Part of a small language model's weights: value embeddings, 5462 steps.
Each number is 128 + 24 x the weight over its row's rms, rounded and kept within 0 to 255. Layers, rows and columns count from 0. Numbers have three digits each. The size before them is the row's rms in percent of the matrix's.

# gate: layer 7 MLP gate, 320x64, rms 0.148, rows 152-182, columns 0-63
# up: layer 7 MLP up, 320x64, rms 0.143, rows 152-182, columns 0-63
# down: layer 7 MLP down (transposed), 320x64, rms 0.253, rows 152-182, columns 0-63
gate152 104:139110148103142121125095136078134098140127126091128082138099135170168146131135098071150147110152113089083099127111128139100132097137132122131139110124157149098137147117077100133135137164123163
up152 095:113106124127148119121128146203116145101139074126142161104108128095100175109133108138105116134118121137144119078097148129122086129129085136095123144147142135172128122127181130115089127152128109
down152 098:089140134142109098169137126090092121140179126131151068126127108131119108098122122132174149108155125107107141131114165163153177116126110185120137137134138131105155096132126139156108118100093116
gate153 094:119103119116098123124089117097173117151134136146095121128114155137149126080145115151164118139100141118139133130162165151101180141127134163180171130133126121119167115125122121124189096163143127
up153 096:097156127119164114121101093187075160124109164139142121136135145133124099152133109150116135129171124119138103119141141130108109108120138122136149182091120090146175167123123098093153156126132157
down153 096:094139146143126108157097132094066127098161145117171098119145073112110125138094134128099135136084131112127099114080124115114082108130129098140132160130152166149151129121130135154110141098137156
gate154 101:098139160166132139170115152177126153135138173102117125141165139130080144172163149118116155151135153125160178140132114141169127132151123154104113131110097127147156123092126153127104136124164155
up154 107:111150127140164148082110141129094113141163142158148124129156138122114130136092148084184129129117078187111116109108067106127130105151134140121144108110094115118124121122099134128114141094165143
down154 112:124181111142100103154128115168162162117142120137126126123124148144140154172146084164139131106116140098144126137162118118099126109147139122119147174141123099129127132106149122096147156149206090
gate155 087:110130148131097124140135124101084162119165106129112074067112145155153145119104140134141100119117079098106093142148075125108132143121150072129102114120170127112115118102112112124135105138139119
up155 089:127108128163127115135113114133096150159133156153137154115139154116150128135097140183145101128135142158064133128091112123094179176111157133117098169133146131119121113112156101171096122106147141
down155 089:123119155161114111110155156131124098094181155113111155115104142112087141092174125145115108130140100122093133093160125115137106127120106106111130120142128111159122103082131076136172132091166127
gate156 092:121128117136111117109139139083134128191105174143127128128122141111128123128082160086123137127154142102107134156086091105094122120131131116119113157119127147177075074130125120143135103160149093
up156 100:156145140129148139121107120128164153084134126126117131144144184113153175090113136131082143134126087132102086098163152139143156104145157122099167153145154127136144151136120154087126104096147103
down156 101:091138137161143171123133105167130124121058102150130097137132107159119121114120156083164136114134127085096129158106138101121157142133104092119117144116183149145112136093139141149157112104110127
gate157 101:126106161115134129115138178094148132152115119151102119144097088133130127151148121100138087145144171114148153137115132107160127104100105098156085170112119103138177150155115136099175118123090125
up157 106:124132123140113140130147170129137146150098117122118146143146125137135132113111157130166140096110135128120149131148136128097112154160166080172128149135145171101176164083109118144151092080153076
down157 107:126135109101120102149142151095153122158097136159141118151153113138091123117110081131124086194100150130129130130090101122134187156130148132099134089144121138130128115147143148095131118101074144
gate158 101:129104139142104126156139115121112100149130102146154137111122078122141109142160137111158086127090091106120117177159103138126132104141140127191135127116158163077114125150144146180137123093100135
up158 096:117119176157133129093136118085099127117109133122175094132110129129109140128118148139117118133188105116116119131107141086116102122110076093135110115134153117103107183122104132065112125132090126
down158 099:145083086136122124109150139106124092131162102160113126121169155121128117143158132124146107149059109105106171147113094093170142160112089125142121146107122152111161165135149147102132135124130121
gate159 087:121140131126125093176069115145136166112133117177124139130180088127151124145140127123162103177124115135111135108121074129120177125146100110125109124136096131130139168086125160120130127160128110
up159 096:145131125117062149163093152133142117087151141166128157131159112139106105156149134147145131154113142107110173120084085146102137094142136125112111138107064125122113125120101178133135121133118142
down159 101:121154085079109115136126139146117175073099123119091098119110119144152141102123119072116110141122089155147096114114138163110088098130155146138119167114158114142131164125124105136104110115147111
gate160 107:108104136108130086109131163181109122103106139152143130150117094121128175084127134125100108099158170141121091098171154102137147113166111101111129107108104138137083111140129126149089123159118121
up160 101:086139112147123114109118118085078132142116121113175131120124136083148073125090167126150138107116124131126097133092153082142134119089139108117165166114137157166134107145146143144145118127144167
down160 104:119141171137093078127133135117099144119098140133164115168149102120129106160142116117129155144089103143116105119132095144121087165130186163166147106133116145176117127172117132110145104145124149
gate161 094:093154207181123117150153133121129108142139143142111138124174117087164164142138108102102122108138130148127133089143104111135146128116150131145127098168108163140164139164136131102128107165119119
up161 105:103135069118123124137155126155125124152144108147109104132138147159090136116136176158109115169113091134158129141142132092111122086118142113143177126136130121103155130119170164116144104083167165
down161 110:111124141119080114097118115160134128137118148139132122134126155139173133127156128094109134099142122168198121155164106093151142114106137138136160162147113088128139117172153157105124109074103130
gate162 101:109161148157088123125126099131152084129168142116129125101117138112153158160143095150112117150101104096103108129121151103099127152145092109105207160151141120122131153149099133155099105138142138
up162 102:104113099171120159134086103124130096120179108139092155098140095143162123156140078114140085100110135141109136142123122102176128106137141113139158144147121134118103148161163174123118113160123135
down162 099:156132099071137158133112113161123118142161156125119122147120136134128167137128147129132114127139136184171110104098122095132099178120085117123130135061164124134127169115126083127143112115107127
gate163 100:110125152160121091169126146128136142093102127136151102141118126113100166100117114139175142147137150132136124142099089133132130083128126116134141088148113101090182084107153138160183142127139098
up163 087:159146143128130094153141158156097156108111141128168139158114135100132148120159140106130101173118144125131119124071155156183163085111128106092152083119112095098111095130127129142148120112130138
down163 093:083146162118112112133114130145140124129108116090153151166126142117146100092142129168131152122129093135108106074155165104088122110107185100103128137166144113134121124112134106101146121151168090
gate164 106:125149165134161147107113166084130113180133124118092157121155159153130144115141134117127103141142142112075148142136107124105141161127139173126121157138095141095166093155101084124155136128127087
up164 110:170137115133100095133123158174159134108126149110122163153120142132095149103078156109119099173148143137139151131112129130104148144134093197093126118113126125103155122092143098134144175123122140
down164 111:140096113135120126145120113140140102159108100133120122162124128179109137093173098113126138178103111119069127083166119159114164157118157111082093120161097104141131122134110128111121127149146145
gate165 091:137178165120130142123121140108121085166125112120114111159118121125107122129095136147122125141092158137181138115130111115103115108123108143145143168080129114151112116106143119196175090098105155
up165 094:133073061096131108135188161149138107146145131129145129116130116115140128129077141126118118131155134113100157132102102125127115134144119150119088171153139064144103119129115125086131130104140101
down165 093:087194117130109147140135108150128093162135154142139131147091126151124146144135116091122132157127114123180169143141125143121151120109146150140182118119135178102151112127127128142106094142066131
gate166 098:136148195142128148120095121157153136130105106099127102132152119133171195130160126150148144155117124086127130163142138130109108103119103129161113110080150123138146112137134117074091128157122124
up166 101:130081138079094140157101155131166105129145079143132132121113143107154113084131133131149136102110167139133087139099204128118151124114126145155143111105143142125125106136136144148136073129114112
down166 097:118115106110124118103136139102142108138128117131150125106112134135117103123118150111103092156150113111097159134116160068092138104117201135112068129113126113161104110178132131123173132144165122
gate167 099:119169154130106120128131161079132157153097126146131138166157121111122138152096128129150145167108128086101118178092137099107151159144152104118081135119112139108086115163101096152100139136123138
up167 095:119115105159096153119129188127132144121101114100127146103153118178126159163158139131180147123161160081143111127150117120105135138103148166147120111122126103106109155149109132109147151161080144
down167 096:148106098087175124173105130069128160153127115120130112175126146099125154105104136121115181134095110178147167125135142129125103116139104132118133129103114128135119136089151112114108103119137178
gate168 107:112174123121143097097136144128129100151106096145091147154155100121166173092137157128110129143085119117132123141075120092125131150163136154100109173124119143101140130154165176132112134117109141
up168 104:152106129122127139131110156096103110170131159110115163145120106118169130142141164134124116078139154166145100125123115133157120151108134163149165132180153160135126133149151122143092099079149083
down168 104:107116151159150069104145145088123106142123091143115105121153136107109084106185122111119126120124134102164179103097119145131121141126084152107168161124102132141151145146138116127121109089153137
gate169 094:133133148143138171126164198122115149164121109127150106089130129099089126156144121109098105151147142135111108153099094159128142108142111120149138089090143140113132126113159106170154161108124168
up169 101:146160128136124122147125104138153136126111114129121109145167120163133083110124124133105129151144128163128169128185140134162065138126138138136153142108156131178139115145099151093134086159189134
down169 099:148155105113158116105088139090104089157100145116109110098159132094113125123112119165104142125147136116141082126113087129113160127113136128116136072088071142134126102107136135096120119161129089
gate170 103:114111151137078137141137108122079117132166119155113133142141134088135115054133144136141128138138152095118136141141136130140136130174134115157158108084127163138146096125155074132183121134103137
up170 107:157108153154120104121120146115093140121119156125054114159137120124138178119113100121096117122100156118109096120092140148097142132139131160105152125178120107132144145146120095113164107096082109
down170 103:126130114116143143134113120147119128133072122150098123158145131107166133134168137103142115120113082106157105151102143130130150128115158065090142132176151091087086116131085119144154141094118118
gate171 099:141124098078103156086122158119151145141109135095132119150151153129136137166173160135094135128130135091152129097146150144130130137147142081167137124135166088139121104128091125097129106160086098
up171 104:155116149137121150141111137133120072081118135101154168118192139136167104134109129142141129119112133105122152096095136122123160132131118099070124109128092129171103139158150147144091143158127101
down171 100:128125193152104141158119130181136122096130118118126179144149125123137112104133118090115120123127119102184152109121154135128133102137169162111103174135100145116098171121146090157152112145122122
gate172 083:144157126149114153133140093117112188141117159189120116131165115123131076165127125092132114132080122108128101115149111131126165108115173081135163116117107129146140138162106124117127103142097115
up172 097:131109126072126123176105125107161094145113130136140121097117131170101168099088084133135097140121142156110130169091127101100098133119098134152151160169162115155142141131137145160132110135141144
down172 095:113139105163168097060118105156152114132136139162123140162130074064121155172129153159136114121148130103116151093144118124151143138122111132096156104133135130116168114099124117134146130149132113
gate173 101:155102102156109189137075128172117107160142122188136108160127118158146139111120134121134142123127150145105150119153108101166105121152139147095133102107087151162156104156113119140104122133106128
up173 104:082131141157118142101133143112108171129095170137157127114066129141088102153120126137139086160133104139136114133117145136159104089131140087092100156108119126109156150127114126133099182120121151
down173 106:132170103117104094149166136128115176095148128134118127141100141116097084167144154160094130101109142134130079127153106142129169131078159135117131129149131106158134123154138127148072139134129096
gate174 104:082138110164151151122134153158160128112138178115145118135153155149132156117190118156156102143140107150133160118127127136080124127143107120081153080137135100112122122153122122147069136132106122
up174 103:128133123143174140126194134129114120132113147159103143104136119135116189142157125127110183129087108110135133147130086114103154166147125139113115102176087108084136131126138140101121141103146106
down174 101:125143124131113165107113094126120139165106139100101128097102102111113097109113121149136144102147089127123173166130173141108143129105141116143141094100098141159179124152137127134074129116175090
gate175 095:080126132162101123150101128146084114087130139158115159117078134102110081142139132145179110112073158130159129136138128104138139108149146119162114127100138130154129159124086087134130146153131122
up175 100:145178154097100106104119094064113160091108182137153148146129124133126134117126138109098156095117080146144165123126142119098120134152116135132152147118111147115109145127146127084101130088159127
down175 100:124114158141162186144133130100123104115159084145113144086130111101087120178139141123127134131084089097108113156102125166088130127099145136115129113118119145114133139153079134168141107142128098
gate176 087:137119161149146137144131177138126162107104163075137103137135129123146093131151129120110092140112166124162132122144165164106134114146149177173156112108130092111145173148107144135108155110149098
up176 099:139106164100092153163190111121145128114130162128119148114148145128150064140081112113129148135144069099103106131140153121163128124153128119121146156178127145118105126132110143125123098160113142
down176 090:091139133100129138163139161134153100086146172133108115136192165121106128149111107173138085133116140106124199122146162137101134142150120135119160142121142142119142111150125125162138100122148148
gate177 093:126104114111096102154122143157131143127123126146095103131095109096096123171145071162161103136110120122122143089122159162108103121144134132132128126152108146105138091105116161169114115075094091
up177 102:108170164133121140106142122166121134129123144143138097137125112148155168153127145170164161090115163119071131095173172123162103116112128150105088141129114136112139129092124133173130153113125133
down177 097:088163079147091149155113111150139110175108110132162139159126140081128157124142185132075125134127155145141149121149124133145148129110125128156106118123149142162131154115167086104126096120118116
gate178 097:081101155102130149128161155149111137129130115136117169096103179122133138142147116125073129091127086130122156185146118131114131081135124115116134145128125103084140143067124136104127145136121155
up178 097:154114118111149153141112100136130141167144141127167103119153073127133156101117196132126166133113143109122101113196120112150122115166159156158145105113145142118136125186122131111121128143143126
down178 094:142108101134092122154137140108142155159145158186134130105122122101116152148144089139086109144136141121126071096119114141127169112146114150117148131132132118112103124112090158092131165080153173
gate179 104:111092118131155121084091149119160125173174136091140108130149133116148119123151174145163132100130129127112159127173129118155120153126138123131085149119105156114104094142137130146160097136151066
up179 099:113104140077132129120121167152154200159120153069138105153113140133145112169117160140101141151145131101119120132151165178112129142124131090126136079129139110133110139147134133152103138122119100
down179 095:137131143156096110117136132132125124140175132105146135119133074084115090082124143145113123144167138163122129101107091108083116151069159110111103141139086134081128142140119120122141134118169115
gate180 088:119175151141147156124131119122109127146167144137119127095094122127114147162086085102125129157115133098161145150122097137111154146128094175144112130107138116118168148127122180094174127178138144
up180 086:162112142141098135116134135107160143102099134100182104127104153149102146168144134147116149149183120116112136106156144104121127119130109140149059103149121096129086105119135154128140143126089086
down180 096:117106153145108116114134163131131157105151110178110103108126158114091142129163128099078119140135089090165130090137139150158118105144136100122139162161097111162113129122089084135152119126166125
gate181 103:095132113109125120104112127115116103103144124147074123124125148124120064143166114095122152170106114129145136138071063106123133136125108129146105136119154111097133097145140136127080131084107110
up181 087:112151106123145120108110099102106067126146129159092128130147146143135136113103158136156121140090101134122121093114095109111142150094103106081113145083158126140114089171136110123097134090138087
down181 090:122110097164110113132124112075124113172133150146175143116097139158119115105138116120113102113128095122153180081138160169103093125113149154153117086157114118105145153119102118145099114132144153
gate182 089:099134101096097082105134167136143154106148110079149115108108102121167125149123094137120155149136158128128100116170115080109151081126134157094107105137146117117137112117113129144118143074115148
up182 092:095170135140138140128112161129150115116108125111119115115131134106198140125116110148119173118120105136122144123181108130107116108166144117121179126116187130127098107133115065134127130103091100
down182 094:135162085120133134169141136124159112171150145124106113128122136130127126111127103157175124118109148121093157137115143136145165160068151139152086160127116079087127100141132161108109089130135102